From a checkpoint of a small transformer trained on Wikipedia.
Size: 12 layers, width 512, 8 heads of 64 (2 for keys and values), MLP 1344 SwiGLU, vocabulary 16384, 49.4M parameters.
Architecture: rotary positions, no biases in attention or MLP, untied embeddings, normalized queries and keys.
Each number is 500 + 50 x the weight over its row's rms, rounded and kept within 0 to 999. Layers, rows and columns count from 0. Numbers have three digits each. The size before them is the row's rms in percent of the matrix's.

# down: layer 9 MLP down (transposed), 1344x512, rms 0.158, rows 998-1028, columns 256-319
# gate: layer 9 MLP gate, 1344x512, rms 0.109, rows 999-1029, columns 256-319
# up: layer 9 MLP up, 1344x512, rms 0.113, rows 999-1029, columns 256-319
down998 099:446574487482555393596452509539526448416501429594583528512434409477566559434504506521437532533612462603448553608465511558391554397530523555486536480507504489482467513536605559516437527493454513
gate999 101:470518535387445497501554511572579533589497495507482448506610442549534612517582497491498525512464505480435459535435587528504433512524408431581492508551463497561495621579604428418521508467507494
up999 101:473471535525453538471463566503486446491459492525421540482460469561471523462526401527404621459531493420456544499495440595478407471507564533461486492510510474576529523495543612603453442535452527
down999 097:480480519536434572486519520531541458505527522475568475585596504540450480542377372499450537471496579583478420513489425528514590512504523556456513501512461479503478549551515439518469505529449580
gate1000 096:487557611541482517532488431505530488554471394521501498580544602427473529456537480464518400502454424434480468506465553483458530467444371472503580468562462567481539486471499449453466529454536544
up1000 106:459535475409489611497462525460511485518572583554571467468467509519450500592494444523550495377496517498497453390522427492493498441504444483466528457492471555445441402568582609544488407505589425
down1000 103:583477561426414513460510504563429475458533497627405489503500478551500516537512613478500441454516490509498489483549498525473554507486375574574458487513523447558570489595560558485508496517533490
gate1001 100:392569442492502568520559448478596545492493426586563536449461549547516453430552532457528486465475578468533524498461529455425485595481495547477550567543482633487430496525476559412509510498544602
up1001 094:525462480443510474539563554579448541480489559581492560465449520485509391548467502376411382460542529501465466504563447520551482457603407549543503495493453514547578415520611476544500539550540491
down1001 099:504457504554521429427538534585527516473467479599471442550457541521428423553563503476512446556491510529446609513441476549503558386515601477579546434442482500540487500520437630514614486447501483
gate1002 101:466418499585513464441558546485512503531555460477465420465609594558593563515542523538461465518557505489576587512546451491537523502477558544558423431462589528494496427515489576517531421492608491
up1002 097:420604484444450645496604488474433535525579454483559515606541455504444418415402502438440480476434465478506464492500520475474532459483436587503498514519567531470535502571432461505541500469485571
down1002 100:462471475510549572437551488568546576452509486470528537471493478541573515494611618407604514528525552487470564412465503550466385451472501387526398566573485569505500455499475522459395580477567524
gate1003 101:475515476545481553462557531543544451500486486499487543538456467563500516527509441515504507492436442541482491461470443529582500398423471570462446428464566513522424494505490465453528502391541505
up1003 097:480397433458535577571506506563463523563410452569519515456505531427461553470427497404532513525540562500505390476554482585583497445505527543471519517507609543555524456445603508497586489487422460
down1003 101:674591536515474656496522479568557476434518475482538573530476446507557504478515511550495425581425504506448525511481464429421523545533507500436442416460478480499507500406430529512471558446481416
gate1004 104:526436489392462496522491446481593405529497567533492539551568412496546461523506419553555382538503510535491483526457516571510531600444549556501526483495494488463460430517479578503460521509472434
up1004 098:392592545424512532559488519441522472593384452481504557441464490448505491528438461530525466474515456464462461425506520560445437557496506536497445458484494513475543511446496547570576527549474465
down1004 105:460460484515540564510560481495506377515486473489509427512468471493484458491462536522554462582552552600517529473559450591535524581491505483525453437465536538509466515556531466551516497439378400
gate1005 101:520507577383483432455505539514379562538549597521469472436420455436419493480546574523469524479518527551577463460559472510438484488494518482433440510475399467491539488532514478479564538520530434
up1005 097:490478566580437490418417479522476462490603504515603472510533420408445434601473469594537476429542506518470417530599507516460494421529511422505570477554481533446482511506538636577468560498519527
down1005 099:489448409449563599466464426574547448549495501470368550445527539499445492468538573499539514519625517504532444582432512494443552522505560513506458444562529524528536421542472515557472595411593500
gate1006 102:464538395456573531562516531466512506559535486507515581460525547531485422512597513540426475615465366546527422557574520418557540533458497543624449445469537475526465532514498549547405404655418445
up1006 093:557514634438462517407539522487489515484509491528474447419427588386562474636453543505456501461408485465418541504627584506491357419423478474428488521522489411434519521601468502452550513631572489
down1006 095:463504512550454522434510447508453596491483543548495511448484502551389492469462545484577492488491544487627556572456453433458512492516486430520457529473571607553521437559477421532531553477466411
gate1007 112:444535549434539570481373495571460602514432463521536396539432523450498481533555596498413568496413457474613458487561602564491575513439575570619411464503513488490433573516529456452564498493467435
up1007 106:428492437606480489451518526461459474470628484443447465557488427466569444518571490523484565546481535468529485479434514507527498492600480500457497441471506473530577530518545508463480513430558511
down1007 100:378431464542487587451503487376401496517470494494543485518521457542572472504399442581657505496459551535587606476467539480558438551487462556456502538483537523472467492518523596574493475512492485
gate1008 105:593543532522606361468435459563518533565466561510496487418459452507553460509496479533524534547517600484506453562436547499492478449430514584586401491545449541506547380448453516608551535520501483
up1008 104:516474617491546487517474528530455512473540594525488420438461545534549558536536482531451530478468527484382472535549499474417517467513556524596574528551355484471540422517576533544546539482442554
down1008 105:457492503434492474578448549580585511564628537527507518409433487434502584546486478436478554365549488515528435496542493451463481529552526564553539511538470505479435463547528525575547506526556462
gate1009 097:470486505528488474498513504486527572464493454507534469506517560475516549531473591478476491523508435528554468408460522500513503528521401559334487503520436510482556413592514505652520519505525432
up1009 098:502491486435568497512529466511439529555526492500493475517487543518461436554412513469451435587468581557552550417442559494490526491436487547565562522450469468380473506484505510443425401513522541
down1009 096:395509544493518628497510501517549524472521550520484492536513511398581397512545482459484493477527574410537563510557510450491584530504432518505516503586413504457517520443515503521485474416425413
gate1010 105:415487504423565451526472478444496504457585465518528448445592506546532402541564494551510520527494527486431514467458508474557499412562471523473522450515488595464507492503515561441448513548518524
up1010 098:524501512416502473473479460473538473530549556456500593549466596492588468488436548440485453500611482511428531494484477526398438416547517417475417476423469375482487486483428495511454543485476538
down1010 101:422502540554527484441458484542464515448509527514518495483561500467546440545443352512435472482535486481581468429378439509504489511609554508530502539504473646459471495437482492525396474469521462
gate1011 094:533550411624505501518435530471525593455513474468520510488557447496510525441534540567538497516562558531618529519479537547526498492550529516479601465543493554498480524510574497521518528510518473
up1011 094:492410498470483493447490446443451591467502546530465494491561548521476454570581531492449578462473461516481537457463543472452480575538508530502425557458399522461452475540487475540510448475501488
down1011 100:539488454438471511614435460442525472525524578512510461411479526543479446502476464498460585453454493449501552474564465520550514519544504499483537539515459496521509458456557482521486538506524452
gate1012 102:591544504501455531536465507601418488516477474534536508532554538448424564565543482522519494453488596419497539518438509432479543529552434489499465539481525587470541528492523442484395557509479518
up1012 097:509506472449534494446543502467505499497420377526374401514530488535415499498482462502526484569485538426440470543581552401382525492446602487568532513510525567461487496516475502491567497510546450
down1012 097:537457544486495472467468514472519534448504506438472502481455573477562416552558609460504482508608580490464512503510509394477450455494484527521500479528544544484510522558470426424494486532558514
gate1013 103:542384594439386505529502468459482492549520547596524495531443471530432476457507486437417424411475471480536482604457548496611537439561542526539550464449486529470451528546463418476493477548511474
up1013 114:553506498435520512530526466463429561652539554505567458455477471464442522557575451418408486443532513432481489627431539423624427499584506571503477402542502575499521541511539460518508561451468440
down1013 100:470524523548546495520514532556543542427397458498505461489488601535526554502401485542595514539502561521559557392512453508343477539464447421499432479513490486465542507554467560502530497494494599
gate1014 101:528532471476460516551458538479466554442575405535504507474553493519545416513499529443409471551489491457449521545526594599511465485517494465488432549460535498454359448504485511502565492600495520
up1014 100:496465477502501435567551519439548452508580498537451470525516537546511476498463474501577526466595465530448590456506380502487521572434520488557522486518514549481455442583496501476537505493484515
down1014 105:480504516551523432530492599508489488356518434516552502432481437458487481553522527665401534481582459500357439469573503478587399539518478601480511500501429532523407535552465469463475478583520553
gate1015 104:443526383500414515470522524547442552538484488512463531485504511453484530469466465509418529426528524439561430472432578498501540447496483548461461483550500575547536516566568548486492478470459580
up1015 097:475507523433532479476518446466525549480512478486488443586458489446503595431468449471502491463576573546563506566528413471501478448488484481462486533482490438545454388469488600513456494446550396
down1015 105:532463552503496505506514398535550480461532527487555462417441476433550552480515457514398530427524479413547594574509417508419470400470435466585460460476509527503416415474607565468415535436485419
gate1016 105:498586537516443464467542470385585456530530600528585499480511515546478420572478507575442486447496513513494568529555523477554470445448462477494552539520478521585526426541521523536556571520461559
up1016 109:582532525415381589465487565518567545546515547492515498552537523513490512462559559487418446437515559562438477533462509483439406523477629481561423481592505396500482576415524482522499505436495475
down1016 105:463588546539550410517518511539451508394373544489516526500472549495562507480548547533578537487544468522467560518484501488436361499560455550482524457517595463468559445478522435505391470522539581
gate1017 113:458505516370466541476454620506454523523551492547569518358516489470558540490412489525548579508507496515491471513563527519439506466471443485436560473522543424444551458597469486467468500532467377
up1017 103:636543415470471449512513510442503508504504585439541526401442528592429473520538391437486518498508536495476456595499460495445482525525496487481508479462568555537498551498482517478558576514507447
down1017 096:586505628478513475492593505497523510498377515515472513520424557509438521490530578557464506512503428537538532470575493428445443523449524429554542547493473516567441447519516405503498464493460539
gate1018 097:476525520431456449505539524510497479440500458403448492446489462561535474528502536431552515563608437445426543552499529472499519526418497441511597544556524490480548505358498481534512423416543519
up1018 099:458369490528397490531564563388461410486479483428421472447548552427415385519427499515534527548537421594529532470408471507515473563415483505518579521490392516469417502533461482483477575529503552
down1018 101:493490413472548600458504558559509466403563493559408477529461491456494500577494543542534505463418531544450511600510533484541564548618514501571454569573531381506484445478458551524564570473450568
gate1019 100:435510510548482512438558512429441501471500479485514473508496383556563536541457530340480406513533473548583536540556486505552532538485471432546514541521446504473557422625512511588510525449461519
up1019 100:528383476455508417550515522631454551573490471434484525481542505579391463465481490573536564564441465494506463467625440499512525485545551444560408525519480414584521534489482558440500534492467536
down1019 096:568442423561560552549526485466519530477479477447521530534448487480485473499612551455599497423519439557483466518408450424510528501578519449562508536435429403496496511455468471495489442495570425
gate1020 105:455484390528492494464460454461473534500456523530471599524503397477526472485508489475550560479498564459461505474461473533452497403539501494451550553566531550441519509576466542498444491437497486
up1020 112:572491515420491462559611544485476494527566472422470393496460490405546485427507525453466536471562376600502440453493497534414552532545532412426428466498458422499476484424544466477495453489542448
down1020 105:435518524456546501600477521511573562547502499513460515512560538488529439494550503480465462404460501522419462481338514489485484533622454457568464509516448389513502443482496533566441401446569442
gate1021 104:453547444425495565474537517435475464575520527458483521484535567447622415490614438492621452499529496461497512495492446467436470477422511563499476560429530507477409567582469554652487466391533412
up1021 103:556502497518494476502495501586578532491487490419421549497516467504494458550549459489449513512500577560507504534490498519558498399490489584529490415470530487524601532497570490421549527371393519
down1021 102:540443461518507497472526526504452550472536415428523524433468497516541437487501569481487448508554478437505510445464495486529430568395500576475460538577529486446532505546435509506463484469542522
gate1022 103:452525479543429536489514527551504522536558660574546536577471561525517473520548566507443451598455521519554443444449498429534534509518467407454508494450556528485538539422503501534551527492509536
up1022 105:546505495524453525500474491587450623600509523463571519449527484466560435431515552554509599527442577511538483483586483568475445541495490476536533565498515489490571421449464500516533508468591489
down1022 098:523476474403562476586438516459488536518547496445394409517519504527519526434403475439443516494466442467520552465504479555533446574480484489519442481534479537473578590542472424465485554542535493
gate1023 099:491411582374536509503465461585444577557492493453599442524417444480478423464478474453508493471582441524402607541521457440477590479509556534465526523579577480551490560475546474587565558477463468
up1023 098:466586585454474554503574494498600523555523468533502553559517526565430461516481561447522575518578544591462475455571475462472544463491473563543566449579396452544501535430518554544428460543499438
down1023 098:506431528480562579466529508568487519449512535474527390450535520480510522463475542552482474493533566524534471551550464549562471568521545595474424539542577467544507497509517567596472485471544500
gate1024 105:494475515455536497519561579453554493385484498523458517545560531515507581477542405498463552436472656528490501477443513563614461494533432460495512426460414489551509505530457556502541504420572465
up1024 099:505477500526473525421476392524533567537487545485537515465475510479560462539457566460434494477494548566407441399487504543502478568489525543532435569502520460471458545562467503457487442426520523
down1024 099:538579506480502441547518569423511552430533553416426454392536471531440497511471490480376440505523510478468553470498547424537623499561501536501487455418516488450575388437549453503517512382507501
gate1025 104:431421516554521512574486464479452521556552502495438437537530530559393521544496511542612513527464499514445450377462615515424487535501519492613432525490482450535494584630470552495571540510500457
up1025 105:437477506470488511487626509381470513557473509555456478485487492466498515431437483458414491498565506517504399438419525500509491496505479426501466510536538565477463503450587448489528468572496501
down1025 088:556518545516475500476510521583434482419489511483393544428504481515442473501634414579536533523479513535543494513561504489518500468555501455472525581498499499523449443443530495480543539550523442
gate1026 099:508484575552587528468476536488470566527485486562549478474456523578485462497436496611453449553550475536447565539558560443500499531451429540482518405544475488535545568513491568492484560494480562
up1026 103:428456524590505453588464560563475517473451440490599545427500549542571502505515558458538507467467473546461530484474528482474417404457526477579438439463472525493570515580543554442535499500489508
down1026 102:508571568504475453504615423541563592526485496524541583482486496515479437460580467533515468484561523543515448474554462545523531460416559509470485500467539559479510430545433428555521428437528469
gate1027 112:547458492456450580465487574442454505517504564437503496593515541557604501510504513446506458528558519525557474425590609538543533501413436473516553419398521609411446480532480505502476525486531524
up1027 098:554485612374555428443598550591516550427530463533492521490497482462495577497501526489579486511476495539504550409464474520519473497560554421530460507468387500417470502467385539524534561528421570
down1027 101:554657440544540618518513552484524539419614451474509439487589538556547563475535476505434543553444483445510456474541546509466374470474476486523508514558521476491453422507521485550469483400551532
gate1028 096:515478575476395461407493453528415543387492503466569434481495496417496528458607538402580492522525501541425471583527517576396488454512456480558525575502429562475528498536546536493566519484529592
up1028 100:433484460510505496516505517516521504534506607521513500432622485487499481547475516520417500523526458534555511463550457553432524422497490561482569404472481492490522462497454424467492420458578360
down1028 097:555486569541529553466501509510480551562551568539513504415532546532542464416492513508625522580544561473541487521404449435519538615501500428485520465503482475536506388568455499557605528517528465
gate1029 103:415424467550597513544471525552535500567454493423520586427530410483445523328556479518509468482426499473489525539546421402475480494433542504447413427521518522435482456562467556518523509445516529
up1029 101:528483373494447398450518486558507533478407501408416535499495476462537522502494553477483503452561582526520528461470488524443562560470547482560405542496557496488441558498560509492452528615546572